Weights of a small GPT-style language model, trained from scratch on English Wikipedia.
Architecture: RMSNorm after each block, no biases in attention or MLP, untied embeddings, normalized queries and keys.
Training: a variant of Adam for these matrices, 676M tokens.
Each number is 50 + 15 x the weight over its row's rms, rounded and kept within 0 to 99. Layers, rows and columns count from 0. The size before them is the row's rms in percent of the matrix's.

# layer 2 MLP gate, 832x320, rms 0.105, rows 283-312, columns 80-159
100:45 46 74 53 65 62 55 73 65 40 52 48 44 45 76 59 57 57 34 65 58 33 60 44 45 39 63 65 57 33 37 41 36 49 32 48 43 50 50 62 61 42 31 55 77 81 46 71 56 41 46 41 29 71 43 52 77 71 47 58 36 26 38 16 63 66 77 40 45 56 50 49 55 47 74 37 38 35 69 30
104:30 73 37 49 60 24 28 50 65 24 41 62 51 49 26 71 49 33 25 44 72 73 49 42 48 72 43 62 39 70 39 50 53 40 51 20 76 98 55 54 65 45 70 51 53 60 64 53 55 48 50 63 66 73 43 58 67 58 49 47 51 41 35 72 59 59 51 53 43 46 55 54 21 44 62 37 23 56 49 12
098:32 46 20 70 45 65 10 65 56 57 69 55 57 43 72 25 39 49 51 61 64 41 38 43 68 30 42 63 32 53 39 64 45 62 27 41 69 68 81 60 64 55 56 37 57 71 52 54 50 50 49 55 56 48 44 64 36 59 63 55 76 37 30 47 62 33 54 40 46 40 37 74 53 33 40 68 12 56 63 74
103:53 64 48 71 74 27 46 53 59 59 43 69 21 40 65 66 50 29 55 81 32 48 46 29 51 56 66 99 47 51 65 40 39 50 57 70 21 62 26 44 56 82 44 54 69 58 85 53 46 51 43 66 56 51 55 59 73 65 70 72 59 62 62 29 72 59 46 51 59 63 92 60 63 25 41 52 44 41 31 44
101:53 37 19 48 69 56 29 27 34 64 45 66 42 42 51 67 65 59 31 45 54 36 55 70 50 81 49 67 44 53 49 68 61 55 43 34 56 64 47 31 58 61 57 58 66 55 20 38 42 48 48 39 28 48 37 49 35 76 54 68 33 21 41 40 27 34 68 46 60 44 69 54 70 84 72 65 49 38 42 49
104:47 48 51 64 65 28 54 34 37 65 44 70 54 50 52 58 41 40 30 47 39 49 55 37 45 75 60 89 55 57 77 48 43 59 61 77 54 69 27 38 50 49 47 71 26 53 83 41 23 51 39 52 27 42 38 20 56 62 67 77 54 72 60 40 43 21 43 52 35 51 45 21 75 29 44 39 66 45 28 36
104:41 48 40 67 69 49 47 49 29 54 62 31 53 43 24 36 39 61 35 47 56 56 47 66 36 34 41 78 36 43 37 56 36 45 46 45 61 57 77 62 52 22 37 46 18 75 50 58 67 42 44 68 56 61 76 60 65 46 49 62 45 47 32 55 28 25 66 27 62 33 60 41 40 47 50 43 45 38 53 44
097:47 34 53 58 74 47 40 66 37 72 65 46 79 28 57 72 47 56 28 70 51 48 37 40 65 50 33 55 37 59 45 68 70 65 33 36 51 68 35 60 45 66 51 41 52 29 40 39 56 46 48 61 35 53 40 69 68 65 63 74 45 42 49 61 51 48 70 65 65 39 53 40 61 82 50 70 42 65 60 61
096:43 71 56 58 67 78 35 35 58 51 49 49 24 42 45 50 51 39 51 53 41 66 57 35 48 58 66 46 40 38 52 46 59 51 71 45 76 51 56 25 57 19 71 32 53 48 47 35 45 54 47 59 54 55 76 54 50 38 66 13 48 43 46 24 31 50 37 55 78 54 43 37 53 21 60 44 22 58 33 35
102:40 59 33 49 66 47 42 55 75 23 44 42 55 40 50 53 45 29 31 44 52 41 70 48 34 43 29 55 49 21 30 67 68 70 43 36 53 69 42 49 63 52 56 38 64 59 55 76 54 34 30 60 77 54 53 34 82 56 52 32 52 31 37 63 18 50 59 47 56 55 49 68 41 35 29 56 61 23 73 60
102:16 60 49 48 76 42 38 47 37 45 43 69 16 35 51 49 50 57 59 53 61 26 29 08 49 45 52 46 47 61 33 44 65 43 54 26 36 58 71 63 67 37 47 75 81 60 45 47 54 61 65 59 45 64 51 59 83 73 81 36 38 15 24 59 41 76 45 38 30 78 58 43 13 36 20 60 35 43 57 54
094:44 58 66 53 60 54 53 54 55 58 81 55 63 42 56 68 74 60 60 58 33 40 38 50 50 45 48 71 41 41 32 67 57 48 52 63 33 48 43 32 46 68 38 71 36 42 72 32 45 27 73 40 46 26 24 39 56 74 55 68 67 61 65 27 51 50 55 34 71 75 48 63 81 38 40 48 50 53 50 44
095:42 56 65 57 70 45 59 65 36 71 68 43 19 40 81 45 54 65 30 68 49 40 60 64 54 52 32 54 44 61 51 58 42 61 56 54 44 65 35 45 74 48 42 60 65 37 80 20 44 58 43 24 34 52 40 41 48 81 72 38 39 39 58 48 38 54 45 26 43 47 42 58 24 34 54 56 48 48 32 35
100:29 37 54 61 47 70 25 60 45 38 67 45 47 25 67 55 34 53 38 35 63 72 40 52 59 64 76 59 54 79 51 42 59 50 37 48 68 43 34 82 49 50 47 50 53 77 43 37 54 48 69 50 26 61 46 55 83 68 42 40 59 42 30 55 53 71 79 33 32 46 56 66 66 69 60 50 42 56 54 75
099:71 29 43 56 38 43 67 85 68 39 41 42 40 60 42 45 45 69 31 30 65 41 44 32 45 47 77 46 54 42 30 56 18 25 45 58 70 69 76 54 62 41 16 47 39 69 35 40 46 44 28 79 62 68 68 55 80 50 80 58 50 48 57 61 35 90 56 45 54 57 56 56 56 47 31 47 46 54 34 41
103:68 26 45 49 62 59 48 71 72 73 56 69 36 38 80 35 44 48 63 72 27 55 30 56 38 22 43 69 67 53 37 62 64 65 36 54 40 52 79 32 41 38 35 47 65 51 54 38 04 36 24 19 43 54 52 46 56 99 65 22 60 46 51 00 76 61 65 21 70 58 37 65 19 52 25 65 33 55 37 53
103:79 42 83 52 57 71 42 39 59 55 59 40 49 44 60 56 46 25 52 47 49 40 22 56 42 60 39 27 51 31 41 60 60 39 32 33 50 47 66 52 70 44 42 45 60 54 48 35 46 27 48 67 26 71 60 72 42 16 81 39 44 40 33 39 44 71 37 46 53 65 36 61 26 38 37 30 57 19 56 25
102:44 48 76 52 66 60 37 80 33 61 67 58 74 25 26 55 35 54 33 50 63 59 05 55 55 38 67 19 38 59 33 52 53 52 54 42 42 53 69 30 57 57 53 31 59 49 47 41 57 53 62 75 55 68 15 49 61 36 70 46 51 57 37 26 75 57 48 27 51 67 02 40 55 63 26 65 15 46 61 41
102:66 35 51 65 79 53 58 58 48 64 63 51 05 49 59 26 47 54 53 66 51 59 34 53 63 59 60 51 58 65 30 49 40 67 49 33 29 85 47 30 45 53 48 45 53 51 27 43 71 69 44 38 54 56 26 60 56 44 59 53 38 32 49 60 89 30 54 55 45 41 74 66 76 49 17 53 12 44 63 60
094:38 46 56 48 75 47 53 53 33 26 71 52 13 58 50 61 32 64 21 54 49 46 36 36 63 54 56 48 56 82 23 56 28 49 63 42 61 65 56 35 50 18 56 49 31 58 50 72 72 52 56 37 27 41 62 54 61 57 69 63 48 43 52 33 47 22 56 48 43 33 62 68 81 48 60 36 41 58 57 71
098:59 56 52 58 65 64 55 75 66 63 29 41 57 68 66 40 60 69 63 66 68 41 42 52 25 26 49 31 45 56 46 36 43 13 42 16 69 42 49 65 38 61 60 88 56 71 44 44 74 53 14 38 53 75 62 39 47 73 61 47 62 45 59 23 32 82 74 50 56 61 37 56 44 45 29 68 60 59 47 43
099:34 67 72 66 51 91 54 53 50 45 54 56 59 31 53 79 38 33 48 65 55 38 54 55 39 47 54 59 39 41 33 30 53 40 73 37 31 83 51 57 72 30 36 65 60 71 48 67 58 36 64 41 40 38 47 61 66 60 69 43 49 59 37 33 50 54 43 44 69 69 42 44 86 58 45 53 43 42 35 53
100:56 58 27 83 35 93 49 52 23 55 76 61 14 36 60 42 47 59 51 53 38 60 37 51 30 70 45 45 66 33 58 41 81 53 81 56 47 49 60 42 45 40 35 62 63 64 51 39 60 30 52 51 50 41 39 62 51 56 78 55 64 39 47 25 84 44 67 50 68 61 21 41 62 41 77 53 45 50 55 30
100:61 28 41 64 82 61 38 39 51 37 50 52 43 50 20 40 65 36 35 55 58 34 30 41 32 37 26 66 52 43 51 55 59 38 44 51 62 56 44 15 74 23 59 41 39 65 41 52 42 30 41 49 38 53 43 48 59 53 71 40 67 44 47 51 59 57 85 58 65 44 39 63 41 50 55 56 50 41 62 30
102:36 46 48 57 50 87 77 46 41 40 73 65 49 51 57 41 24 82 40 56 65 56 53 42 56 47 29 68 76 64 33 66 57 54 56 49 54 73 46 58 47 52 50 59 80 39 68 53 41 87 18 56 31 47 41 55 36 39 68 52 73 20 54 28 52 59 76 55 38 75 55 26 24 61 35 45 61 62 38 58
100:19 49 81 59 42 78 30 42 53 49 46 64 48 46 64 59 39 33 60 33 45 40 55 26 57 25 83 52 59 50 42 57 53 45 41 53 44 73 57 62 43 32 51 48 52 56 51 34 51 58 39 86 65 61 75 67 71 19 56 68 55 46 51 37 40 69 33 63 55 68 41 78 66 50 33 54 42 57 58 50
098:47 53 58 53 51 64 42 71 66 46 84 50 50 55 44 73 42 57 42 49 27 73 67 44 56 43 11 45 42 50 22 33 57 45 49 42 37 70 84 41 57 51 79 73 71 56 90 59 56 69 43 63 46 49 55 64 49 47 66 44 53 25 46 38 45 51 66 58 48 47 60 67 29 49 44 61 70 58 55 44
100:36 70 39 48 68 59 40 62 56 28 61 74 43 37 89 54 55 37 63 57 53 44 60 37 19 67 40 46 61 35 41 65 39 61 70 44 48 64 53 99 44 46 28 44 57 52 59 65 40 60 75 87 50 63 73 50 56 38 60 39 45 30 47 42 53 56 31 52 58 46 59 49 15 61 74 48 36 62 55 65
098:52 47 38 67 71 71 63 47 78 22 68 62 52 41 12 37 44 50 33 53 43 32 36 29 50 55 43 78 54 59 33 66 59 52 63 32 64 63 70 25 55 57 63 62 52 56 49 43 61 27 62 35 62 45 44 71 26 34 60 61 68 49 53 44 30 11 24 68 59 57 43 54 79 65 84 76 48 37 39 67
101:59 46 43 46 63 69 73 67 53 48 58 75 64 58 19 37 57 63 47 38 75 32 65 33 42 43 21 47 49 52 33 45 48 60 44 62 46 60 52 64 53 66 40 60 35 50 66 29 51 48 58 71 65 65 43 46 49 56 50 24 43 49 42 62 85 98 42 88 48 56 41 70 67 48 57 66 27 57 50 55
# layer 2 MLP up, 832x320, rms 0.107, rows 283-311, columns 80-159
099:41 32 57 53 60 58 55 74 70 52 49 32 44 52 67 51 50 62 34 57 38 24 58 57 76 47 42 61 66 42 42 34 59 42 36 60 71 60 37 75 36 38 28 71 61 81 57 73 38 57 44 64 47 54 39 73 54 48 44 73 11 33 64 41 67 82 61 24 57 59 72 52 71 31 72 50 55 56 49 27
107:46 51 60 45 54 63 47 58 46 73 45 57 26 42 50 30 35 56 73 55 23 25 44 61 53 61 43 29 36 32 60 28 51 60 42 75 46 33 68 47 43 59 27 34 48 44 25 33 64 54 44 38 23 24 61 44 44 50 51 65 21 46 86 30 65 47 44 69 57 64 49 71 72 76 42 60 58 55 48 62
099:47 64 58 59 74 51 60 48 52 58 62 55 52 53 33 69 24 58 48 26 39 60 56 41 28 39 59 56 47 66 62 37 33 44 83 38 79 40 20 33 32 53 71 38 37 60 41 47 59 58 64 38 28 43 42 66 47 03 47 74 46 52 57 71 43 35 44 44 81 65 33 32 29 82 67 47 69 26 35 27
097:40 43 43 52 84 51 58 46 69 64 72 30 24 40 81 74 47 08 56 53 65 94 53 46 52 53 39 79 36 53 40 54 39 62 66 50 40 47 48 26 48 59 49 52 60 36 82 63 50 29 50 35 58 30 58 62 57 63 55 61 52 37 55 24 52 53 58 70 62 71 52 70 49 20 60 40 46 48 49 42
106:47 38 67 60 63 36 46 78 71 83 36 53 80 46 72 58 35 79 28 56 54 56 56 49 27 57 67 55 45 73 50 56 62 49 30 40 53 43 27 40 42 78 64 46 50 72 60 39 51 39 41 33 55 56 55 64 42 57 45 25 17 68 12 28 31 55 51 37 53 43 36 33 66 48 65 47 58 39 53 57
099:41 30 38 53 67 78 51 46 55 39 53 61 69 34 60 32 30 38 39 38 66 64 35 35 65 41 48 52 59 44 46 59 34 59 25 42 43 52 36 70 63 45 33 62 38 56 71 66 54 54 44 52 28 67 50 34 31 55 56 53 49 58 57 37 61 31 51 67 35 43 40 59 61 33 29 42 29 38 50 69
113:22 68 61 24 33 60 44 62 37 34 51 67 45 26 76 45 43 47 49 53 63 61 41 58 79 46 55 29 76 55 33 40 54 57 28 40 40 61 15 63 65 70 71 60 74 34 46 54 25 36 43 66 46 42 42 36 34 36 47 33 57 51 44 48 57 66 33 56 50 67 44 60 71 59 48 54 54 51 77 73
097:69 23 43 60 57 64 46 61 33 67 45 29 40 39 40 46 44 42 71 62 49 49 53 31 52 37 36 34 51 39 99 44 31 55 47 57 55 45 48 41 67 67 44 53 46 61 58 27 54 48 50 66 38 63 32 61 20 64 64 53 25 50 50 29 72 35 35 25 44 64 53 45 39 48 32 57 63 38 44 58
092:39 55 53 63 49 53 34 48 49 56 44 51 57 11 27 26 42 66 48 48 64 64 34 37 17 70 64 65 41 36 40 63 78 40 34 50 59 57 83 52 65 76 64 34 46 65 81 45 42 42 55 45 57 45 51 50 63 45 39 43 71 65 25 49 64 37 49 48 56 35 37 31 58 56 71 46 53 45 43 60
099:72 79 79 64 48 61 41 44 51 42 57 64 58 44 67 64 64 61 75 53 25 53 83 61 52 26 35 56 43 63 41 61 75 66 41 37 44 55 56 68 51 49 48 68 63 68 35 64 64 36 55 39 34 29 50 51 30 78 36 59 32 27 64 51 54 72 56 37 44 68 41 42 15 53 55 58 63 65 32 46
102:47 41 56 52 14 53 62 57 50 57 71 43 60 74 55 52 14 53 15 58 25 72 49 99 89 72 37 42 48 44 57 64 55 29 49 65 46 44 37 32 52 37 69 46 40 42 41 41 27 75 43 36 35 27 63 51 41 40 26 34 76 43 68 71 48 56 38 59 63 48 45 54 62 60 76 36 61 54 48 74
094:54 63 66 31 52 24 43 53 65 40 37 64 65 59 62 32 46 61 47 42 68 47 65 50 35 49 72 35 56 59 31 29 80 43 39 66 58 60 36 72 20 63 67 21 53 77 64 63 39 37 51 52 29 42 46 57 48 39 51 32 42 54 52 48 31 47 38 26 42 33 02 17 37 80 61 38 59 48 58 61
092:49 67 51 41 40 44 45 69 40 10 32 65 53 41 33 29 43 41 78 49 48 60 57 65 63 59 58 25 38 30 56 54 57 43 33 42 49 65 48 52 78 53 86 49 54 51 60 46 50 66 42 41 47 52 85 49 73 67 52 64 62 41 49 67 34 30 32 61 56 29 51 03 12 62 59 50 48 74 86 38
099:56 28 44 53 45 70 59 51 22 90 53 30 31 69 55 57 37 33 58 82 28 48 64 42 38 50 57 32 60 37 57 60 19 46 47 35 39 65 34 35 57 81 46 81 49 52 32 75 35 50 38 36 67 56 66 80 40 61 62 23 46 41 47 36 49 58 44 27 66 48 36 44 43 61 47 17 37 57 44 46
097:73 50 58 55 32 21 46 65 51 47 33 45 67 65 58 23 48 52 42 28 62 47 44 52 52 45 74 34 49 49 51 65 14 34 60 50 83 69 71 46 50 43 24 42 24 56 66 38 24 50 28 70 72 58 57 35 79 64 71 38 60 64 54 39 33 97 52 51 52 59 73 52 37 65 39 53 71 49 41 26
097:41 55 44 64 20 79 49 64 56 48 58 32 42 67 52 44 56 61 60 53 59 56 39 30 37 48 57 20 64 58 44 90 42 45 49 46 39 66 52 51 26 62 64 56 56 37 76 53 39 50 33 35 52 32 28 71 70 17 51 29 32 46 64 44 47 21 38 41 74 49 55 40 38 80 52 48 53 46 36 60
102:50 52 23 53 49 06 52 71 31 45 54 35 48 62 26 45 36 47 32 50 51 69 56 66 60 54 61 57 23 66 37 49 34 49 43 53 46 73 54 51 51 74 58 60 30 48 45 53 57 54 41 45 58 63 55 38 35 56 50 44 66 57 52 10 49 52 65 30 35 45 66 21 64 79 44 41 35 49 70 66
104:78 24 58 45 65 42 38 68 63 47 10 51 44 11 52 54 18 49 45 33 46 34 38 53 43 63 62 63 25 12 47 70 52 48 46 43 53 68 40 47 54 46 40 50 22 59 45 46 49 66 50 42 39 79 43 52 81 65 56 57 67 57 42 34 75 59 33 04 54 72 18 58 39 50 52 52 56 50 54 52
104:55 67 48 55 32 46 31 36 29 83 35 53 58 49 49 75 47 59 77 36 40 84 30 48 53 63 67 52 44 54 33 50 68 31 40 63 35 44 69 39 20 53 61 58 84 52 46 72 64 40 47 51 51 71 50 50 28 51 45 35 63 46 40 59 38 39 68 58 31 67 60 37 61 46 54 75 41 75 40 54
096:66 56 35 43 32 56 36 31 54 40 55 37 61 59 41 47 53 42 57 60 40 38 55 46 61 44 30 40 67 62 52 55 30 64 35 52 58 63 67 40 36 16 52 55 42 35 43 56 74 58 64 29 17 53 54 37 66 62 57 58 48 52 60 76 61 40 46 70 48 27 50 58 72 55 73 49 85 42 94 55
100:64 47 43 49 54 50 71 45 51 68 70 42 64 42 75 73 40 38 51 42 47 44 77 64 62 50 36 52 26 33 47 64 71 43 66 42 52 47 85 71 57 47 27 36 57 59 57 46 20 42 38 73 59 45 70 31 54 58 34 36 69 43 47 48 69 68 56 35 66 66 57 56 20 55 52 62 62 15 62 46
098:56 72 64 50 49 41 50 55 42 86 45 60 79 24 45 64 45 36 39 59 59 50 49 59 63 55 52 56 38 48 29 45 55 74 61 41 37 69 26 57 65 58 64 48 57 65 29 77 50 54 54 49 15 64 51 66 60 41 60 46 35 64 37 35 50 36 30 56 46 37 44 53 57 50 82 31 57 52 58 35
099:56 85 70 54 59 33 57 53 47 68 70 22 48 31 38 49 41 34 55 73 52 57 77 42 21 53 68 66 19 64 59 58 71 68 33 68 30 46 50 54 48 39 47 58 57 68 48 86 52 63 42 51 49 57 45 41 54 64 47 53 36 61 40 40 74 59 51 61 75 47 80 58 39 35 89 53 53 68 46 51
102:45 60 59 51 52 99 45 71 44 60 24 28 44 68 21 21 66 47 37 55 48 53 64 55 37 63 26 60 81 56 65 62 51 33 44 41 19 65 05 27 49 25 68 32 43 60 40 32 36 43 51 21 45 38 40 55 68 22 56 59 48 49 64 59 57 31 47 42 47 31 25 66 45 72 47 56 53 46 55 45
101:44 45 24 70 52 68 53 29 42 43 56 62 56 55 23 46 57 29 37 60 47 73 23 68 54 38 44 67 46 40 55 48 48 34 40 36 42 49 51 69 49 61 31 35 46 43 59 56 36 56 65 93 40 50 61 38 49 15 59 58 42 51 56 38 29 54 37 60 37 28 46 43 41 79 64 25 59 56 53 55
104:57 88 44 67 54 70 47 42 23 44 26 53 57 57 58 36 28 51 53 23 49 37 49 57 45 71 36 45 45 21 61 45 48 60 58 47 33 62 29 41 60 44 40 64 21 44 36 61 58 62 62 74 48 45 51 30 82 35 49 38 62 55 55 56 43 39 67 34 34 49 33 52 61 24 33 47 42 26 66 55
099:24 37 56 62 67 66 22 36 64 47 29 32 53 56 63 59 57 31 51 77 32 64 42 53 48 32 44 61 49 49 49 36 56 59 31 39 38 31 33 53 27 15 26 45 46 40 94 75 47 36 37 26 74 45 24 22 53 33 49 52 47 61 26 50 43 31 18 32 53 49 42 36 55 36 45 69 46 32 23 58
102:45 43 42 42 63 53 73 42 79 77 66 45 45 35 65 66 51 55 35 57 68 33 53 60 51 45 39 49 67 51 62 74 46 33 45 51 67 66 31 46 62 45 57 38 47 39 36 27 35 68 54 48 63 78 36 34 52 53 37 54 40 67 68 53 14 84 59 17 71 48 59 67 39 60 72 47 68 70 25 80
103:57 33 46 57 50 73 39 40 56 68 44 38 38 71 64 58 69 51 36 47 40 67 77 52 70 39 69 67 35 43 58 42 48 63 48 28 34 57 40 53 60 51 66 64 69 50 18 58 52 52 55 46 35 30 48 38 35 71 49 54 75 34 54 42 68 44 57 48 42 58 64 31 40 29 34 70 75 52 54 32
# layer 2 MLP down (transposed), 832x320, rms 0.103, rows 283-311, columns 80-159
095:45 42 46 73 54 41 68 31 56 36 41 69 32 50 54 65 75 46 19 58 36 39 53 38 58 51 53 37 60 82 34 65 54 65 41 58 38 58 39 32 38 30 33 51 54 27 44 51 70 30 44 46 57 48 69 43 48 64 59 38 57 33 60 47 26 52 61 38 63 38 47 39 17 48 86 53 57 47 35 47
096:51 76 44 69 59 60 32 59 28 53 66 47 66 50 58 74 53 46 56 43 50 61 65 38 47 28 33 41 60 49 52 93 55 52 27 55 94 67 27 41 38 32 42 59 53 52 64 42 44 53 50 39 58 59 58 49 58 63 36 41 53 23 27 36 54 66 43 36 51 59 60 47 26 15 39 83 49 58 47 42
089:42 53 62 74 34 18 50 42 38 71 58 52 75 34 62 28 39 27 42 36 68 70 33 37 62 18 11 75 46 44 56 27 69 63 55 45 59 61 58 63 36 19 54 51 59 54 60 35 74 59 50 57 69 38 51 66 47 62 75 58 50 41 30 45 70 70 48 50 73 44 86 73 48 36 66 38 28 55 61 48
125:58 53 58 44 24 58 40 35 40 38 41 03 54 62 37 50 58 61 42 50 55 31 46 43 44 54 54 40 45 58 48 52 61 47 36 37 66 36 55 67 54 43 53 50 42 59 33 47 55 67 46 70 59 59 09 47 55 24 48 61 25 46 44 62 41 54 00 37 50 42 54 36 63 66 45 59 48 31 19 16
099:48 38 54 37 39 51 49 15 75 52 57 35 49 51 54 44 75 65 61 43 62 61 42 39 72 25 27 66 41 18 51 47 52 72 40 32 47 49 72 27 63 40 48 69 23 26 47 49 45 67 32 54 29 50 48 80 39 79 67 64 40 78 43 47 40 63 37 46 35 49 43 77 58 58 64 27 34 63 38 37
121:55 62 55 47 51 34 48 54 42 45 52 75 44 54 51 66 64 52 50 60 17 31 44 58 39 59 39 41 41 57 60 55 88 62 62 37 58 51 61 35 40 54 55 29 69 43 43 30 50 49 47 30 69 54 79 50 64 53 53 41 99 56 37 49 41 69 59 42 60 48 45 32 43 56 60 59 64 71 51 71
095:70 56 59 63 43 51 58 72 81 70 40 46 57 55 61 38 39 63 51 44 71 65 83 52 72 42 43 46 35 42 27 30 36 32 52 53 61 60 67 33 85 54 40 51 61 47 89 43 42 70 74 56 50 55 62 30 39 56 42 30 42 31 41 36 53 53 52 53 74 55 37 48 32 69 27 51 63 54 47 48
093:32 67 28 46 55 37 59 14 60 50 75 44 35 16 55 56 53 41 44 50 48 31 28 46 80 35 66 95 67 70 45 37 39 66 76 14 46 58 74 53 56 58 24 29 51 48 55 55 30 45 58 44 22 30 32 58 58 53 18 41 43 66 47 73 37 44 36 67 34 57 67 65 65 70 52 54 16 34 42 35
089:53 61 43 58 25 43 46 72 45 45 71 72 60 46 46 70 26 53 29 26 48 39 62 57 40 31 61 31 62 72 50 69 50 74 36 43 47 45 70 65 39 48 44 73 40 50 48 39 76 73 39 61 46 70 36 69 59 32 43 24 66 64 56 46 45 41 47 73 71 46 44 65 59 66 48 39 72 57 45 70
099:36 62 25 41 50 45 61 63 75 52 73 42 21 77 47 44 46 32 27 68 58 54 55 59 11 54 65 53 60 64 64 28 54 52 62 51 54 42 25 80 49 46 52 47 45 44 61 53 51 56 26 46 55 45 35 43 79 63 33 40 49 49 24 35 16 51 46 47 30 52 48 62 51 80 34 26 58 27 65 49
099:44 68 63 28 70 66 69 81 57 43 17 37 52 27 31 68 39 65 55 59 54 21 37 41 41 42 62 59 41 51 38 57 60 49 28 19 11 70 72 45 41 68 27 58 39 72 60 53 42 41 53 43 35 53 31 40 62 48 47 62 63 50 23 66 79 64 51 65 50 57 57 31 59 30 63 78 47 56 63 33
092:26 42 29 48 62 72 58 35 49 34 45 46 27 43 63 37 38 66 67 72 46 49 35 45 65 51 13 53 45 35 57 41 33 56 49 67 48 24 57 48 63 69 27 60 64 41 32 22 62 41 58 36 65 41 27 47 59 44 44 70 24 51 49 60 70 44 35 50 49 55 85 76 34 40 61 57 53 35 25 48
086:78 59 35 39 61 41 47 47 56 60 62 32 49 69 42 59 38 50 32 35 27 52 66 74 58 53 39 72 37 46 78 12 59 64 93 44 51 35 48 39 48 53 20 78 59 35 42 46 60 64 43 55 49 58 45 43 57 74 61 66 35 53 48 36 47 44 27 31 49 68 55 80 51 33 45 28 33 43 37 37
090:30 67 67 45 59 55 65 43 53 51 71 43 31 40 69 57 29 31 38 65 44 34 83 51 65 41 26 81 42 56 45 43 53 49 45 74 83 36 75 51 43 34 32 51 62 57 46 45 66 63 47 52 19 53 49 53 53 88 51 69 52 02 31 14 69 61 69 52 71 71 66 59 29 41 64 84 46 37 73 35
104:38 66 74 62 33 74 64 44 30 47 65 99 55 45 52 42 44 51 54 48 61 43 55 63 54 44 37 54 70 69 60 44 57 37 63 42 52 71 34 38 81 56 42 65 47 38 55 71 56 42 68 32 34 62 76 41 26 62 54 50 71 64 62 41 54 23 83 39 51 41 36 49 46 41 50 47 41 44 61 88
122:65 35 63 48 65 30 48 57 64 66 44 82 61 43 55 52 42 34 56 73 46 54 45 55 47 38 38 63 44 50 54 67 51 50 64 53 65 98 48 23 44 70 52 36 51 51 59 27 54 43 61 41 42 51 61 33 63 62 43 63 19 49 40 23 47 62 99 28 56 46 54 57 38 31 42 44 60 53 66 40
097:50 70 52 51 50 58 26 43 64 65 52 41 43 43 41 58 86 53 49 68 15 38 49 60 67 60 36 52 74 35 60 47 68 45 38 63 59 62 46 28 42 62 59 41 57 52 41 42 63 56 54 43 52 70 24 45 64 53 60 52 50 19 41 53 70 37 45 44 74 58 47 68 41 50 25 80 54 49 73 29
117:52 67 54 72 56 57 20 57 25 55 53 64 52 30 44 76 36 42 54 25 80 53 39 59 48 52 51 19 30 37 41 44 42 57 45 86 63 20 51 20 42 69 50 50 40 53 49 43 59 42 58 52 57 56 40 28 34 49 54 40 84 52 34 69 59 53 00 37 63 28 31 43 47 48 49 55 24 47 18 68
098:70 71 39 54 23 46 66 71 47 40 15 55 23 44 27 57 66 73 50 38 75 57 46 20 47 62 40 38 40 31 40 19 44 55 63 42 45 39 69 66 51 45 48 56 16 32 52 33 43 49 21 56 68 46 55 50 49 32 48 55 60 56 34 33 34 40 52 30 59 38 40 35 56 83 44 45 38 21 48 65
091:11 39 39 44 51 51 57 46 50 49 48 39 39 67 30 34 34 40 52 55 55 59 35 79 35 53 39 45 25 33 38 40 57 60 35 54 57 43 65 43 61 43 65 28 54 66 58 40 32 31 41 64 47 65 67 38 61 37 34 36 39 59 64 73 57 63 44 55 39 72 28 48 36 54 61 82 31 34 41 36
094:57 68 76 46 75 44 41 42 41 66 31 43 15 05 54 40 24 69 61 49 71 40 52 56 38 74 55 54 61 43 46 33 38 62 28 44 66 47 38 38 78 56 50 27 64 50 38 17 50 71 25 42 51 46 62 45 60 57 54 43 59 78 57 66 45 51 38 63 36 26 57 50 58 09 57 50 53 55 52 28
098:35 51 45 76 48 51 49 62 27 30 51 68 61 61 39 33 51 66 34 31 36 43 58 56 46 67 42 36 57 40 71 45 47 42 52 54 51 96 38 44 57 54 41 35 52 42 36 77 29 21 40 50 66 46 69 66 44 41 34 65 71 68 59 66 24 56 65 55 28 64 24 12 39 69 55 55 39 44 47 70
098:54 35 63 57 47 61 76 58 62 33 54 71 56 52 53 39 57 75 41 30 44 55 47 57 50 08 60 28 84 37 15 54 55 65 62 20 41 66 73 47 67 45 44 29 30 48 34 55 37 41 36 60 49 30 51 59 54 34 35 60 62 59 50 53 30 76 71 49 47 57 40 47 72 76 17 58 55 44 71 70
099:42 68 50 47 59 20 45 58 40 17 43 65 44 40 47 64 11 57 35 47 55 52 15 66 40 70 79 02 07 37 38 40 62 21 73 43 51 51 55 40 44 63 62 43 42 58 54 56 50 70 28 60 52 69 83 32 36 45 49 28 55 73 68 77 67 70 43 20 43 56 40 34 49 19 68 48 35 60 36 69
098:54 55 75 22 44 42 48 81 58 47 36 52 39 59 45 59 35 40 56 34 37 54 59 98 39 57 34 70 28 44 54 25 33 64 54 44 56 44 42 23 76 54 27 26 61 51 48 51 70 38 19 73 76 54 66 48 32 63 45 54 54 60 70 81 50 80 46 49 72 63 73 52 56 48 50 40 60 61 34 45
102:19 52 56 57 56 68 42 53 72 42 40 54 51 48 38 69 55 54 55 57 58 35 28 30 15 41 54 51 42 53 56 33 58 65 48 33 49 45 46 57 46 48 65 74 77 56 63 40 21 70 77 46 63 57 83 36 58 57 60 42 66 54 52 32 55 40 45 62 37 69 83 43 72 60 28 31 43 86 46 60
099:51 47 37 69 35 40 60 42 67 44 57 64 52 52 32 45 65 28 33 42 54 47 42 51 57 40 62 48 60 63 55 67 44 65 38 59 53 61 42 36 41 56 85 75 40 40 74 30 60 32 32 55 33 49 76 51 45 53 54 72 57 49 39 64 63 54 55 70 36 29 33 54 61 52 76 25 51 57 50 66
099:64 78 77 42 77 68 54 64 34 47 51 37 51 63 68 69 63 35 22 49 26 27 44 47 62 66 62 60 35 31 80 60 59 48 24 66 40 46 56 70 39 63 45 52 66 48 57 62 59 41 51 57 54 48 37 64 41 41 62 40 32 26 65 28 75 48 52 59 66 66 65 60 27 34 61 76 64 44 47 28
097:65 72 53 19 67 58 58 60 70 28 57 49 64 23 34 50 36 62 64 58 63 42 50 52 48 53 41 24 21 56 29 30 63 35 50 54 32 49 48 23 66 69 31 27 66 37 40 69 69 59 62 47 57 65 43 58 55 38 44 41 50 67 56 64 60 26 40 45 72 48 18 65 81 42 47 44 38 61 30 64